Weights of a small transformer language model: 80M parameters, 2245 steps.
Each number is 500 + 40 x the weight over its row's rms, rounded and kept within 0 to 999. Layers, rows and columns count from 0. Numbers have three digits each. The size before them is the row's rms in percent of the matrix's.

# layer 6 MLP down (transposed), 3072x384, rms 0.0631, rows 588-694, columns 192-255
103:409522515492509536512518517432479454492546465396521439575485476474480534556505470471504452541547510466556463512543500514519495524478425496466462553546446555526480514530496455408529506473475521
102:577464462527483411463466480503511514511522500514507495445429534545508496480521513531469518508419535629497564529436518471504536535515498433481519501542527560460533463499507525521505501525554468
090:570475493550482499526526514525499636485548506488499451518533524514489485442506417454509470600472477505440536470531527439415449524465505529514470447471444578494534447490440584534479514492486491
092:536479521408513495563547491467433550480472547587554525440500424512391549511550477505467508526492417452487498494485480444503473473503474498523550513449455488456489517483470550541577484466522502
088:517484527566486567551510559459512572454511518574502534443538520494521502538511479550502466506498523497503480545488571529477548497523515491545525522524553410483506495513452445459514550544543580
108:461448471510487446517448502425458538421489532406499405451546485565533610431520499476561479555483521473485506529473506532478453542538504550463477537471528492557526508533524501483524473550589475
099:543448488566526538442455513542476512491520494511542486502523441487492421383542548481479495509554582407490560541525534506526461513472455607504495529478474541495486496513430488486552509502540545
081:541508508471463512501451440450468494504498501472470515548498499491465521491424512535474407525450509450472514460472447449503472485445558523407495463527529516515457546554474500512504473474545435
107:504499520576508505448486438529527474521505505494524485508515541519509535468473436523466501468474497490505539468467545528559516530388526448503484520549562510515516536482511478461430514526455455
095:504447456549399436442489543550503499477479521479542504566551543473472532421496535569573490542486539510529512530530507468472487483522521465550429497576519518507430515494471493442507502519509485
115:437598467501494444448431503531449496530541514545429493481499468480486447576444511499515528492448501607496393498501480521483481500538389462510533574597480457498548444498412512476436469446580539
106:438525440539523489492513512545543477513511522496496513517480521450480511496421512485549549470409461562481464459513534487509602478559520519557541549529542489521465561519549556489490438474488507
122:530595635469452551475509457541555458614506480543479513484593581495512490530464488498437498510537498501487464478454485544477462498452501447490498558562519473511499484542534544443403482454460497
103:526463502528569543465583532461556515486485445557435598498556484497454459493414481578510487500454515466516601462462549473534428600502501493535394519465441524488479505510526481402450504477554522
096:587515498602512557548496545440503521479478434491512544509524568469513507502515466494520472534457453533569524452522511526470530498502477465501494406543476489485531494549524480518511494493461528
097:543479485582557517470474493553479482468474499530492503519522637468459485520558478554410544495543536485448484447520535522511549369499482513432419456503522484497544475431471471524468552464480514
111:493453472568523468429512497493544432479444553520533517550473536539419444483516474547482550490501499450475530498483487480496513479485607405461555457519586450496496447541571493466527435527470496
107:412530486514526488455499544395553551452578434423534565520581544494500469482491522459541505454436532469452456541551517535417498505475522508467458487467456471487435557576431490457531512492493509
099:459571552459475470545525466556532501529468483569425491522483509505527506503477505515510557434475491522472512541475487513498502419430458563485506470480502529492428565494486437447521543469530555
114:483548472498504508465506446456525483547505503416430580478532487485496454491472490507471511496480508488511431522504504574510482511459442484445523482532530495526488471452502446595459494518541520
102:510382477558461552496407427524493550517487474532469528471516526565465525488486496547481505425469525495509485555491465529504550478516526450494490562557542527498472546483441491568550500492497516
107:488495387458455473472510515500407487458482548519505491434483504564491458538468501460538492496467511491518477491495496556469483498565508408470480483557533505472516490472455460519488532503453551
091:488484517528412538535510510566559438501512499526469526551436515539543477533489529575492527539505545454525503545460480504530418476464504498496513510565479505512470492488550501511532558457496493
090:552529476500472487586505545532435490597532496514492452510449549522519511466515446472430495586576438469469529468475565500525436460461520565517539508519497553509497489480518475515509565514485491
109:533523486477446524559508485440563455499477524542532523522568534515501576534482414438484445512426425539557492406540551458524540533518439437568477490552578474496523445532459404454514479510463527
105:502545588467484434543456537461478483491518498499581514485496473489531466544542529536503513476531436476470543553507520567491442432485372533475482512492481500528501479514559521480545527509384567
108:401565471473481465514579537543483476451524468459616469479546525509527476445474543478522508510482536465449474538575494462487501547443489519448523457525416558504495505484480552593560455496486526
096:438501503527534515500598447527505548462427495437554416482538410543554565565479404434433457473527524500499522542480529519480485497429471487466463481487469464465535424511556490533465504505523508
112:500609502517537508514537514444521433617531463473534509505485503457447441516467511451486447521502472558559491488569520518512529523485512428540552540511491522496546452469498516472472398455461579
078:508532523518518508464524526467452538490485512488485515549542465438521494503546487467559517501562535492544453597428443556512510483505478559514531569499527532577507541463551445461520532508505524
100:437444464438490480450458439528412503471506478509449483497540476504496502513535453513518444525520550597509492434556515478481484464505444549453560469514469479511521533518516495517486495479473442
112:467530564457543541488481478464526458509517460498472535517506439544480517462545559434527438509558485488494515490426565487520494495534451553430514502441602474483542511491432473495490549555515475
098:404468548481502437431489432487533488456508455456518469444499527479532511540609562542516515514524486584530499511478544482488476480476516463529535460497510496549605559577533564515455479539580474
074:506508540467454415480417530535477428397509498487463508465500504519504509502485523571492470480499462534554570487549441508462462505459467509498496521582440550523570454536449543530513560530515438
085:455533520609523483471551519546490493522587527512553479491498492366492573484474531564485540528524519551454542515470480520465461436544488495590481569515452442511507472502589516529393457418528460
101:533574459451468458538447441512598548461517504503448411512474526502517536467548471552536457456515466493586521504505561521484492505527518530406506516527477429470465515410556569579495471452498402
112:524506538498461484498446531482527484523398537465564498519492498562464604464434468476517502504536503503568405565441502528512408462492472542542490565498463481577482536436495548485573545517494546
106:523457527488524507511485541446540484514557495514507445400559535475502541467486499500503440490506532547543557504448491458479453475503436541473436527581564554544451458465462491460473457483480560
108:528438563528508605426460484498450509541523484531589431454534558499504469578494495495482468519486468502561530510513493460542537499488424448543551439506534553404499472460473497452486554479443481
097:480489528506465464542497553477525466474442498559482561553451492507585469464508449548520533539536546395495477425503459530517476479523481489435547504451476469460492575501479473453548542460512494
110:505569484587479436503469558489496549523521510509580434470521504570464605487481484506469502595530483537455466519408500554598536552557533419478514470494449505444449487437555563545496431546429473
092:473563485518552524521490544485555513562498518507408568527495515473475512544553433526566478489485503486485482522393536587500502533507447462556505466519571564558474489469459465571564488487480532
101:498498493512479527482484548434482508523509514596547494469505491506528501554482469482547516523543519528485464557456521423463467447446549518505454518535473456471537600512447493510471430479487615
104:521482510517433475476542550527453529499511502535488408539464521466506498493454510498488567452497473508536497506481466498485495550500536448476461403545438469495602398465485502521485439526450486
097:526453485488450513454452499472511479538462481501505545482493496564500526544506496509487489460469508458495475501533462507497517556427498472516436482552534520525506562502480523460508491471513516
098:514454511496451558489491507462527538510525546484443465540514529512490481470554512560494480428563461468558519466519503433543479479443447483425554526567509505503623512505533489498447457464426549
105:518395418481524504507499476560514504473511510468513562461570495516535500456490544513460577489519548489540471473509551533512450511497475541495527498483467465443483504453441521479536484529479526
089:540496510510509484517515440553495554524468419527501528521494536500490615452489492484557522494411589579503535539563479497532502506491454560506544466534492486433447576529429496508468481532517489
102:418491456525524473490503507567529519441510525474458485589485511499552490517511537492445585503489555448495506533481539466472467499470457577505552517585565449529482460603612546443520484516494507
100:469538517582517532567517490502511502510417471535435449490517535528467483503459563481556511553508510523498477471460478524495472552433462584469458493543472516517517380579484468486479543476451490
099:500495489557474471569395421460526503418538479372497489537535525498485493482501489577484462558503520460516527523505565499508513503441500484434481528529407515401489523479522440482485538480467430
115:549502515433480453528515513465490425517526443464439508490434461572472473519510445491507480519593464524428561495389550485388588491500407497548502497446550495499543499527527502486522468462506482
097:449501558473495581484575557508434526548536487459462432493518513608517456472531534530508451456630510526552470457421508470527499505427539535560404514481478507559390505451491457499597559484489534
098:524502508442470492532473431496503545513456396547524552490487520438508504540583462533557476556482579489582438497474506449527538530513513422466539443511504540509443507487581437424404480462559444
096:520473479537507520543570476527512508438512465417444465582519511450483503508524580480444558518461522472470510496509504409535449476524442517437528543495566528510541459435506526514608504450463497
104:531523517497494470493549476473530499495496488614511416526463435622526432533530497470446440505481486497522546539462523468538509488526547504474436505462520527513527497524456450526510494494467459
090:515496474511489506428504441557476487529446480495511570504449534577492542516546560486538497527534435433523521501516491487507470536469459525466469508565469476508485516490477468491502439552549503
104:490474485437480473467461487516536525448511493517488520482441452543502546546537478416538451549492540523536577475464467513482560476538560529561466564529544455518491506479469544490556505537499540
107:541523513538523440460541495507596505554467460511472484533445503480505512538451479547498546470512494499558514572561510536434517455459521469495484497545546503489489427456500505479403502490413507
107:512467476426473431545564568472545457467471530523501459460556531499478544528520542552485567523486561445594507564469505492550448528420582533520436525480438524476546508528428491516586523518413508
103:440483494474530504465464474486547499480498483499515540560489465482437491502540501425456500516477449502463532437585531506497505523513577509470496531494486420486456500498432523548532554557531452
107:495524444430580447403500524496499435524495537436514439532504505484452516505479511462446477503442502501440557478503536523515451458520532483514484500598533506558495535552485554518444529507466443
098:486498493473496532482482522577459477537518522523487528587484476500494505535538538464459522444440483438464476441547462504510491523539532468465450480490500481432545504533479547541471400437567494
103:477524527457532521504542542466556581429511502519449526526469478491509493510438474548425493488630468554462478428486461480473519478464508486481480529516533479498458456434483537564460485555517493
099:442554471497557566583467472493520531513526522609532527528507425565488509515491431445420469567511470498469535386503475412480540493477529435438565477506481497508480521494561481506441504483469484
094:454451445467462444481469495462499506554537516484550491455517503513468488486498512559508517558473483493527542506540444556532472479477472463469517525472544554521536510537505571536426520485512481
107:486527483514447494514519446523485533436439490423471480520472528513531510498494534396470492519567446496564537433483460449411523514507444452505429544563536470533549478456491416519488496508524577
092:518488492496457519511514488457581504508524503528626482507454498515525424522486502550504507525531478494455470506516575487596460456428520435461486485516480512518537493441491536528522466510505515
098:512546484495509563530352465510479493464540536492436536492523516462512505425484524511474474536520545458534444614499492539562544418575508456527546517491522487532490515496493495496491529428490559
094:480487489603465541548566457503473422487461561512509505503622504466506533528511478469497509561511492486460495492479462503483435488475522490523488459524509515533506448548526523516541550517496478
091:489461525511440556485542495472504441531446513547539537457486521470524547539558485498482461525625519466513466562507540499455467620556557465464432518478469488555545554601541523457493445439470494
080:525489488581495517452534525473469494575463411559550447538504487468513474508510510522468463470485534500620512558426477536531526457558507470507536443514507452556486482441512622489484517545469525
101:474464529494520505498565407400475578451517458617478476511495528457498546446542474502468505531598467567494523439446512537464449502476532491529469468531470511461519500471572439512488521466530391
095:543494484511416568507548440572446512517406520536546492525481461503541498460476510529515501505496552528566485515466480519510408467489524489452532491441463480528418539414514552484535519582487532
109:526501559512417469535427501543551584462529488578464534523381520479471497528494509471515512466472506469516542514522584448542508430401543462514474440581485523522499507552570452443473519422537529
096:524431452506542469477581541465502439487543556506509487541534471505493479520514536502510491496450460555520542499487482461460483471542458597473506441413491506481492476495487512500450543545447451
105:491513495504590577500479485526474466472468508456491465429515439546453465460522506509507483524562477454547493494427446440589501515471504592493477512470541472478495430509447460438474525530414512
100:465507476580460473461430627558503454451521507495552465502511414490539484517515479551452417486517533540530401537492621510526514484489510470563487488488528502599501557521442462443462485469528533
109:595493531470444561476507471475484542444471464466556460432462521487429531532471473441479517526492542523529555500518470518561530548415479532538550476513479515444529496460489427566549521482480513
103:567502528570476530495581441551484494561531536579550530523522572572536492575472513484488485556468468496446554516453476556534425502428468557552532507621502460529508430460560574447480564458509513
095:511608524465550450465500543478490515510529487486497557500555500579484533484524531486444498516479508505540421552550503461522472436475576537452527549521469589482534487451514433476504497529498471
087:543427524477485545550466475521530609479541410522441480534447526541449501477519473484436434534518479476428554463495524525534448491428539444490427476564515535468480547546495492556510520471497502
099:585590533483486487511566455499508499537496510440464488487565486537440509496489494508405456486467483485500497478532504567491471458537568485506535470457500506504512524509551509494537521584484522
104:519522512527463441564504457521563482484440494510464438464482525476464557473502528512481454491481461548460481525472485484508503566604541497586457485544492522473467507550465438484494464508516463
102:464475454485462444391494580477582557573467538509457492512457447507509429497500528509392489465567472486452477454548475529510525512480486535495522479500482506535476442476510522480491505394526472
093:501511483513494465572431556462514491464521456447535467495464466559520502525511486501536525502490479456515497531472500506553500546467479574450454492458507531541512504497476507507534490504504495
116:543522448500478501531524571484459407479524529550457491481516531441430472568533502461458453478508415557585472521491525516508465555519489458491506550477590470503529536490498554554477510548427453
090:561592484508517444463516553470437502538537521565522548528449468518487485480534485555502498471588436449495549386434461516460506497469480542460552549474390519495457513508501538482500458440502513
099:460442498493548487463468531516492500492488487486546473480521487522506483544498496499489538469518514534452476480566507461439561496517488505534485534433585443469480497488503471518512478536452458
107:456566514506466483495557453531506527572511493477452468493523467537522546542531533563493510517472445462525492514520505488497506474468420490491388496513498569537558605476560514506487551461508507
112:536490511490511422506460508447534456432472460509439519454616473576420584515524481439479508465481531565495451453544472537542436539456513431517473500511603534492546533526513421521446463488412515
102:594542582526491523519508537506496440434421549554497477508513545567476439548466536475463500448535497510539539480473454437423484487481494531450523466541467497462466490445560467454513481494481492
110:572523458514466529482542523589513459477481606540505496529450510423440492472562515498432498603547479494518561512552544500482369444482413543477460570499474590504499558417435530462572553451468483
094:500529490402530504497509489517508483512498515536493478559468510520542460499476498465548466522516515521503475516553501489558501470462502487509518464525490439539481569454448428476522466530444423
098:498534496509527502430548464507446482523482552562467596462489475433499573502519496492534528439515572559469492512470460485467473445589527505553548470497447469534458545412489415517511502472525500
107:525495526526506535516591451479509451496572460563505523445484465444447526519546489533463476459506549596542534510558485524461486524492453501485486474584508542513569510497552482468468472444472479
105:485490488480551475545523463471539452527535531529501520516440530548490463523501515498447496474500363500543525512449514578491475475419441479542544504560562498451516472488459552511557495503501468
094:506489511460488479471541539481520476476511497572556480505446470553500397492506480470470517506448517499568399444509422455530485470496527496509462571465536466604595522524486461496525497506494564
103:530443490491456490475600494554531479515463327543519511501459462484462438545489430474488493573433498468495583487514525526466492594529498478444553487454491482503480499553571532435474604508518446
110:479440474428477546488483555461460472578425457483504599442518515606454442573546480539568481510471480574504554462511568481536516484592501558499511540507456516499442567510495464548472509445456557
090:519535427506501471537521479463499486465458520517480570554485569521459534499519572489497453474543541466480523477475526490493510483429510555533499497519554525530478553535394464547491482531458524
097:521482460515501497452521486462528486446435468550469576484562570552579480519542535475513526471584506457560498507474466478560460472499477534529478478488408497512487478494462536523515495433460448
104:517489480477508475453504482502461472594499439484555531483557475484479457510482520504444471506480557546519482516558475468462490461565474478437495510427543480428511565463459490564558519481493488
103:480453582497476500440492493486518494502508517446470539557485539478539489502506470540591464428499454546482481481498463442500455518544486552510466366528485442497489467486528485478550587463489567
097:473535488461550418473520477520468559493537409524522447494448483451434449426477469545516565517511533500502553454517512538452504513515473496523572475560497463486440482555535456511513558438473509
091:466517555540440496518563468472484430456504460500497436581505502573473527443494492488468571443518507474447503447467489457428438501429514481529535446493453471531453466448516463409503518548505546
113:588489438395602542550446532416516531504515509445499452478525514507547558469519503473444440473513508561527530506539510495454482456492486506515464499457530531455505462551607481498503560500495486
# layer 6 MLP up, 3072x384, rms 0.0693, rows 589-695, columns 192-255
109:561522438460491544460510497491505450489590443517529489469469472525462586544476582507474495486423533468547555488569507535496493461536493496505491575438471561418479461466503518508518515472498550
086:490535595487511560503464415451471397468536559453507511506506511553456500538406604522480498488539548517547479471452442505459537536467553486510570443572541498479484549492490504484520482555460472
096:473491458558538489479478553516429470482535525534572535466472531575498523457538510490587531525431480494528526499522499586462545517549435558500499469570498465507502570473502487550523496550505472
083:428511432481596509504456507468512481502469526570480540523478491532502532437496508434546483556496494460491532529526496501500483480452527501539553538492484501511515548481581483502562425447486488
103:548482542391526460531544466502495499445510465467559516443465550449514582515519498501565430472484534519487531501506532548522448537512495537510547509548503497453526474557548519485499494490516496
096:457499508520507557478506559487536498489498584471538573502453526495578481471531549456572534538520431539481476539623540497561473544416460472503418480446531532497496508462530525545452515499492504
074:475518536455520507488478553542553515501530558445518485486508486531523510503425499538518532545417447463532440537504465609576557452576504440527471513445512474517530529499559478515496549480529439
126:533555557601461545488464517488530560496523523481535474445530520500548500438416502579429505550537381439508542427515514523528493433558582506481533513491458457486540498505529515532467500520446470
097:472576495473512534577409485525525486497474494490485540505522556521499483517574471443566563453491531448459509466487566503477423482392532528478472434468565492539473512436545493529528450446512423
116:468356487531520492473463501520507450539493520463507517520571546537498446429489582486505494486512487586546501444480563513500515544480529531487511424498504552504536517446526490516470521565523420
105:549539550498553461545551460519536538460601512512442469517575518479558590505463413522523442431530399514489559481517470549467554456476544406505523445514507512518462539525478537536565501508482495
126:504531539504470489480551482487388485484590517539464507473460546559521506482460490573526492474594464466478538463509527464538494467484498562521477538555552548463462491545492519411530503543540518
101:472472432465505550471568513496461538495549418503472508507505472505462518514467465521503458463507599479532494498575554575464505578496546495497534566448430495466454543407526470489498473381536552
092:467481534492515465524538510440555486495465477524527464504446478519497488496594468558453442555443434496486550561491526481521477525485563545430608531466527453487603509503440466516559511473477466
092:493489483540464453478577432489535483451475498518573511515533464516512466550539479548491509500507506496514516511450582513480486510492484524474494509519470488458512488459555548571520506508564513
106:464504550525469414560481488470479535508413586469522508476526511448502463445505547500477438524501549469476520461510452508577525361507534565510507496457475465503503505435475497476484575495538469
104:478474461522464494513527511510501424439423462546446509511588520534572565456496544473502572545513485559467502554489577478469483519485472503476522529534458491428425455463523464525493507500536498
093:420465536524435507528461529537530495512504523495444453538463508505573486494506447525505512528500525474558518605580518553473463487554504445460461531424431458517473508471450606527503488463421446
114:466522406482477514447482464557551540529558469480477538563531552509485524433548483523439506441544530476476532510459533550493455526527513447510529383496474473488532487508550559490522538461521507
096:456488504547535444542538553517587477514454531506509505486528421515494555473535446506488526460562445468513485558554487523527442473453490449508520536441489469541470457527546530409522469434466434
110:546535485520590505488449548513551575419506489418492502522531561511470456482462494477549490490532483464571532482564425552504489448489452540428524463481530419517463528488489524566487535457464517
089:456508465514539493547463511506488542462504512583463507513550441509511454483458438467473452438520492564495546562490616546486536505525426556525489506476482517476523526505561482499476491547491514
084:481550536502509515525514462505449512527504498502509499566516540470455490506439504516490452566534572478547493503602538428492537476473556553498508483538522543541509514434557533519488497533466511
126:559591564470496570465517577506500515486528534506485544544485393512553485459479461611496374497454495511541473548470479540466468443525576489458551460510488484460554506475486479483474475456483542
108:538488509487505558502432535529465525430550481512487434485534473468485474455409563499488583500449542449467467447554467429463509483460501442495549454562554517483536536547575489479486527404472465
100:479466579524533540529489521489509428418517461485475438472488513469510540508446513470406534481508524518525418579466553550483480507549484552484565504473548489527491508516552498486552501500514516
092:491443533473553570487521499442508488570507573488450467514501466555489489530501523493404486489511519493530493502537456554459425471549553511477516514408484440560436484498495534558486477537497500
117:482546435492509469498491530424451550550486500458483556568508538556419444451509529481508516536487504507576447525560462545562483466487464515540461541477558450514508442442472507533533456495440506
071:518519552550508526492501518553524467503439526507480462470536501503513483519494519497430425508473514496517580467598531453473507523519560474446430381488454463528555409570504541513465494503499481
100:457550528480524570441497546502612537522593505452487529511473435512467486435454546570384528463465533507462430495512501429469527498465399537550497489443551537451440516546509511431513516547508499
127:573479498548422501555492522546439503574480524546519529586530565481518533510537512517455468561494501456455478493447491501462542507469622558492473454574466497499446537487436546442529522457519504
098:514514532473497516482398455516432511448509496562505494480493514551480480490482554549529504477534438483552487600455497494535504508499509459485511568532461469447482501568519567527560482548523486
074:477544547587519507489551470506458527583483467537493480564542502530457479522535518486509504512533509459480470512518534533513563484497475480539552505430511476488507503491547468524523463482507518
079:482438473474520585506462561500566534448495468516482421458527487478462497488509524473469546499476517479517423545533480523539646535405516476438542419503590503555495490479510463455519449512547526
098:515512566401494507502539537479498474506506521441497451498502451453423506519521541442532463533515486548470541432504533550562481446596529497498538516501497526430496457540515536556530523523518491
114:509517484529397551503484541510564408483495486536491479502527504508479554557462529569478541454511476493493418482540549483596443446509456529517483474522485489504490545490527549434569470567550565
099:505450498499479554506508493545462510486526490528440437496535544502451457469480485480500532501448513503535498468476467563430483510506475487485454508446498424543533517427511543465516535500576514
114:521503499457525562484490542540505521483517519535529477443521571621490564454502591477487529587485459477536544427523557503471538478501538525544528471532450471483433431510484538511405449522487477
093:501520495455567447470529467500504512425448507495512526448482433523576409466548527498530490475520545485480388488536583491516465480447470560486494509437496596460522502496499557578508522540529438
108:516457543469455496515554536465434531544525555521503535467517496539468521474453488497529519550525541450461468470505465530553459520473454542545475504498520443451559514491465535566435595493491478
087:482437486466478501513525531524560524472479414481450549497509528437519472477496453458473447417545470537454483481441450520525534504546501493535483472491532549508574502482517473542492481466504567
105:500488533401557479576493569460505495523423594497533533459557507504522527542502537407517503485478470565487498419509490519493500531500504557478525500533536519441484428582498554546521411540480492
104:521507485471516535510488496472454514535471433561469467465554427514510447536453566516504551442482443506516506507501565502476476544477460500518497585494493432505511565489518506507538424496558453
105:506524502550540489443532483487472476393508486413448434543542473537536558444444538506560526483580484568517504515461466488501449522540489580513531512533478561491527514525578594488563482526479463
101:459562512487478539507496543460470572377439496507492527480520566451484533488526515527493548389526504501539469444528553581446472524530511474389483551480593553523569537521524461466431496533518503
110:547507533504486476549473528535547466461608496501478514475473501540606546554473578496458439473478542519535471490500519467547479552515598488545461511506444501458606593508494500563476506518443490
092:466463510543542558474530446523585523523460504549551531479464562464477521471555449513508466526509503510509476517478472467527493497490542496408538469480549449422462476497495583487557489472490487
109:523466502534461532497488474471588504485445555523463465490496403469491546498507502499447433537495426502444480548464488521592512442516475443498543491504453489522526520492435424494516561449480537
100:462544541505535480530568499444492463542430492461498539528553436490532454511540507618541488465467431470534530507440554522493582415525491477445534540515461569501567603536527470553517552489544569
100:526449498439472482527505528537492518508480468407447495504473555498570500460549508485441472469474507427518476494493528489510498518519465474494551470477535545482457456534550523533512564512453544
119:505474525482449521545542467518526492577515534481416457487556441525521456511538615417483525496440552546462502494517500510525423487508585444544544511557412540491497487574460478513540491499376466
087:520475468434513436484520506552489481497441499512516504508500558486506473492532515479527512447467459601509554510505490456519472461441481520467465437502538493482568526554577464541455490480430466
091:484454553448509567501442564482561510497547438539526554465519563458466452479541559445537502519505500552442514463429465392500464536557484529505463547541487537471555559508490392467502516465467604
090:487480465510430440492519514537505492493480516523511521548418449486518533482489556481464496473489538514494543476445522401554521545553501479502499507499543560540452543513520520508486498557556504
105:442510561459571455446543495513516432511419455544547500525514538493490638502472504500539618483561470477522529535461484505473459529497502458471541511540536496503496565464455496446422477501530520
086:519509556551462518472480517464487487529535499479480539481436559537522530491489465494441486427526539456544536410495484468486492503519436516498507476515431502517535517467482525406471485503481497
096:457525475439458562529548466460486509455541476494513425532527539503413472530551512548530425488456445434499500480504487576466503428494486530436478533481501566542462472474455535488461507536540521
098:464457524498550404531532561526527532568397452517505503468581460488556505503511526446440488498440479520505505530502513497488569537422529423519502488557481508463574516511516514534473542454564503
108:480520559490483453484495509525522547462481496528477449531429485537470509502507466517484449447423512561488471471403431455546444400572540444504469503518452476554471549492505484484467485418496469
109:549578428358506497529502485448503513541526491502515565518441485496517481514519515490514527518500439481474494457517456576492517455484528486507532576484538479481495499537521461505539512522482461
111:465530485496481525417509478496511438468515542435528490557455484419492503541457509406491533489570570499520522508487529526507461540539585479396477484525516521530496472527473482487487545578451574
092:495516547425490522483466419549505521461530475452486463501506597534518443533479539457472474516521484477459505540467565490468495432431518466485574494497457511501562574498453539482494537428491501
107:480458529410542505532426456540498413547567504562408481491448502562427548469445531484462517510468468479511458522451484538565467497515528480550476437539531502559576590517459469517522504449561437
107:558467563488444498475581554524526463516603487352565479497529483457604471530487552531535536435512517456560471508545482473469474471536478471497488507519498504492499476516480546491473486497519486
085:444462480526523479517441460527537514578450478458488428475471481482583495476506441512492500464491475502543464451557482440492502565521526526517485531483474496530481498483544490469566481517510490
112:488498557535574626498494567456437464479505479499475514623495477568518488546556499507484450522480575489526460581546534490493489475536448549467498500497570500555516537490567580478491507546506495
080:450508505429540513562499524485451514526561492528399517454488535412497549456508509424564516463472434480509400480495541503487503517562526536498518511457528529461507542504549460534486525553469427
086:468541417507465556433496501496526495497561541485532566498413499492505565465489499550519554465506501486461454490464471559529494520514486540487453491452534446494470558510523487573488505519539514
096:532539530466532483457392487481490538481542464456478503419477506504553462512496549559436466459505557482579518491551440459495518556533519497555528519464465527452562496514494544494510520490531461
090:485489495508580486496578442558504509449511572466471474569477489503510558539530497569491470581552481440584467415449536493538512436423523545541511513499487554506501498446501517479490481526484479
081:456507574401478521553440443489446497442565542503449494411487516547435489493518408450524524488493448495401507486564508477475466558541534456479466482462455514500495481497470474450472482488538432
109:475601513479448381563483482637554516525533528450526561521495459526445433527464419525536447522452538470540550536441467526570465525505475579506471510470458474557527495484482517515489558480483551
097:463515527438540490455510518470512427508537458502475366444559567504530420475530499466510501541560463555471517454558486429453480544519506500484503543569565586535543439547581529506496433462512487
114:551505545470514490483534510478606489491475521512493455479437504528545467501477460569575533458558595515461475482488576433566514550539515477510477504513447477493576549456484550552490487450478505
090:525487446476488526516533616498539506526484474502523434411500482467544492573443558446501483525506498446501494528516589441511518509484513537491555498422475555438470480511463516523447470491486525
111:495514460497501489493453526606563529526474530533521495516476475471546553524496456477486492474465463515507491438456486520584425438530527530552537518431443473453562520496457514452556511578494463
101:532478555486489473537546552497488496483485436499567553469444568512485544544525458494504495474565518474462520588519555465549555470434499534464502555501384578501501536531543530487498532503537445
129:542442492479542454458517511416503400513481469474497533520563462477461521512382468453474513540486535505453467442478450520510555556535449509525491472540460503528479491467476458556551480500465520
105:559535498535503479483513469482482438514550551516492556534550581522497503486431467485539461482523562561464501568511485430541492481502478550582501542452450516482497450520479493492545549478497512
088:417495486550431481471489559520447475511478551444535532500505514544474506496476513521511547503464534522480514567518516496458465488570500537435500477523517472423580508558458542568486506535520482
086:489518517441565449515563459446520501527486455527539501509452466458614513498490432446488453447434482518517510545495482501472472467530446542516563542521520509536513416432576590519411530464530520
095:459504457438579449468529494552519536541578488484500527391503549465491453510440553414473538463525437502574499528501416493483495499425500452544492522484556469506569528498437463573505503543486551
107:443517426491507470541576552555597506555611512504519557500465485502477488521465446415522504449413523542496535529540488501546467517512566510490489471466553541556488560524529494523587511494496456
101:497438524458567418569583537554456527454610408541478538517506522555555464556517497415559527459521508491547504519502460529461468485531522507455497492508485465490526582548487465498520508464448447
088:477449493464504484487474447474541498513554404514526534535489423451483494490516477588495461515501576474588437466532468513510497456507470548558566460509562471511466444528538488523486429445506428
131:503498531460550448558575588500510526466519493513476429453494518448526497532487508440508492408555529502490397445457509543435538568459533490538460504464528521499469536438426536531598533539449498
089:513449536506469552504474490478531450462519488433487533451458489525578456483468555518479511525531531535536417576552480488616503443526462503542495509559573471525559452474513482510465472509460513
091:501510505508522509476544483475507471514471465599523502454487553459477505490516500489527492448502548490435494517454448447519473510496484468490450566556462526582554475506488473475493522518500488
108:558450452542526475482484499488516424529457470527460543526556510477500513566489573453483536492493530540517440449536452510428495524497488446442454514431538559466521506575530518521444532458489573
124:547499541500534479570444526508549486431465537512553522469542530441474465461575460548488484479526506488470488514567533491558471513483509459497538509510514474518460485503488480534502443526491448
101:627477434568507451490505487501492431458472530536451523493478480498460458605542497536578559519458475457534498538463472489497471523502525463462497506466497525526512550482452506523453550480530482
110:498582539454538563467482484490559440531506437469472469506504490523546424504509489460473521482474466460516532494497516480441432518589483526455487471499544532411529512531536530472494561530467546
098:551461465547518491549508502432483520536519543543479472412466473443466531497522495522449449489466541426456512523469456559462451544521414497490502515526448552476505394505558506449458536572498530
078:548532570503564452503510523527479514500482496518573510514474534511492531475530525527503461516472539428446486481451490488462523513536440484485519467517522512478541436566514555557542460488489531
108:518448452502460525563455517482480464530451591515530511480447497462532497467467574496492477504507494471436530466436540515501499539427540468508536533463615540558482495482483485541517454509473450
107:495521457469491526480516422486505500513540527491454513519500518520525485517435502530487547489488428537483510482587549537583434500567599499511516501496488540450430448491469538474472449525425482
095:529489512432428513524452425475493525528549562469495440404528494491493540497479544486551436480518569547429626562464467479525461536507385517554576538552466483520449546519525484523534513484499459
104:482539507516429508498430481422488513561588525482552515480468522454446536505444528493490498431490495489541492525514484509511510513534451504489411527479500539496523598515437506491505470394408468
108:550450545476495579473480605524537468483494460479541568455513536541480425463510489478514513460568501508436549493587520472561472499563565477504473587504488485470470535517497542566524442534576449
090:497559561561489534473501455555548510409486515549556477428534451529460507470429493467495513466546494587539548566504575506485527487520490475478423494488476498524484482508560581544511474526505507
084:518500498533512463542461471515517473503573488486481482555561425524539440541476573530401500489534537450543510537472523487517549469537551528459447499517479472504497478491501495421558504432496476
095:457454550517513596423541523558506526509479480476563523561432558565526544391512501512481526481469550485481409553512462492497489564496418559461521489475510476550488417542494561540444492570506449
097:482522540530506487478548528512529533588451498457518466464517484488533500531510430462528465567531457479509531511531505530547543507509544465477480516503545546493494518476522549496587484462495529
092:562550458440544542509480521501522515480533504565501511487530469542484574501484514494413518532444511488464577552563459524548505502552431487483481527535515520485495475524431460564502526453541488
094:496529474493558510455443531499481554559576509468439520425495459417463495503493480509524464481528496504519472504478531466490493508540494510464502566526485475463529605505525493439508521445477411
119:532484525442550523499510441477522412435495438398569499491499523486585471483488411535478523510468501498454522489458501504448450501449499490500490572494456509497534448554561512476570573514527448
120:499551468475520505525517505505501452502499500522606507455533540513583481549500577547420469483518518536568480543488498503476544496496551538471510614496481448525546517493497471593573512527474510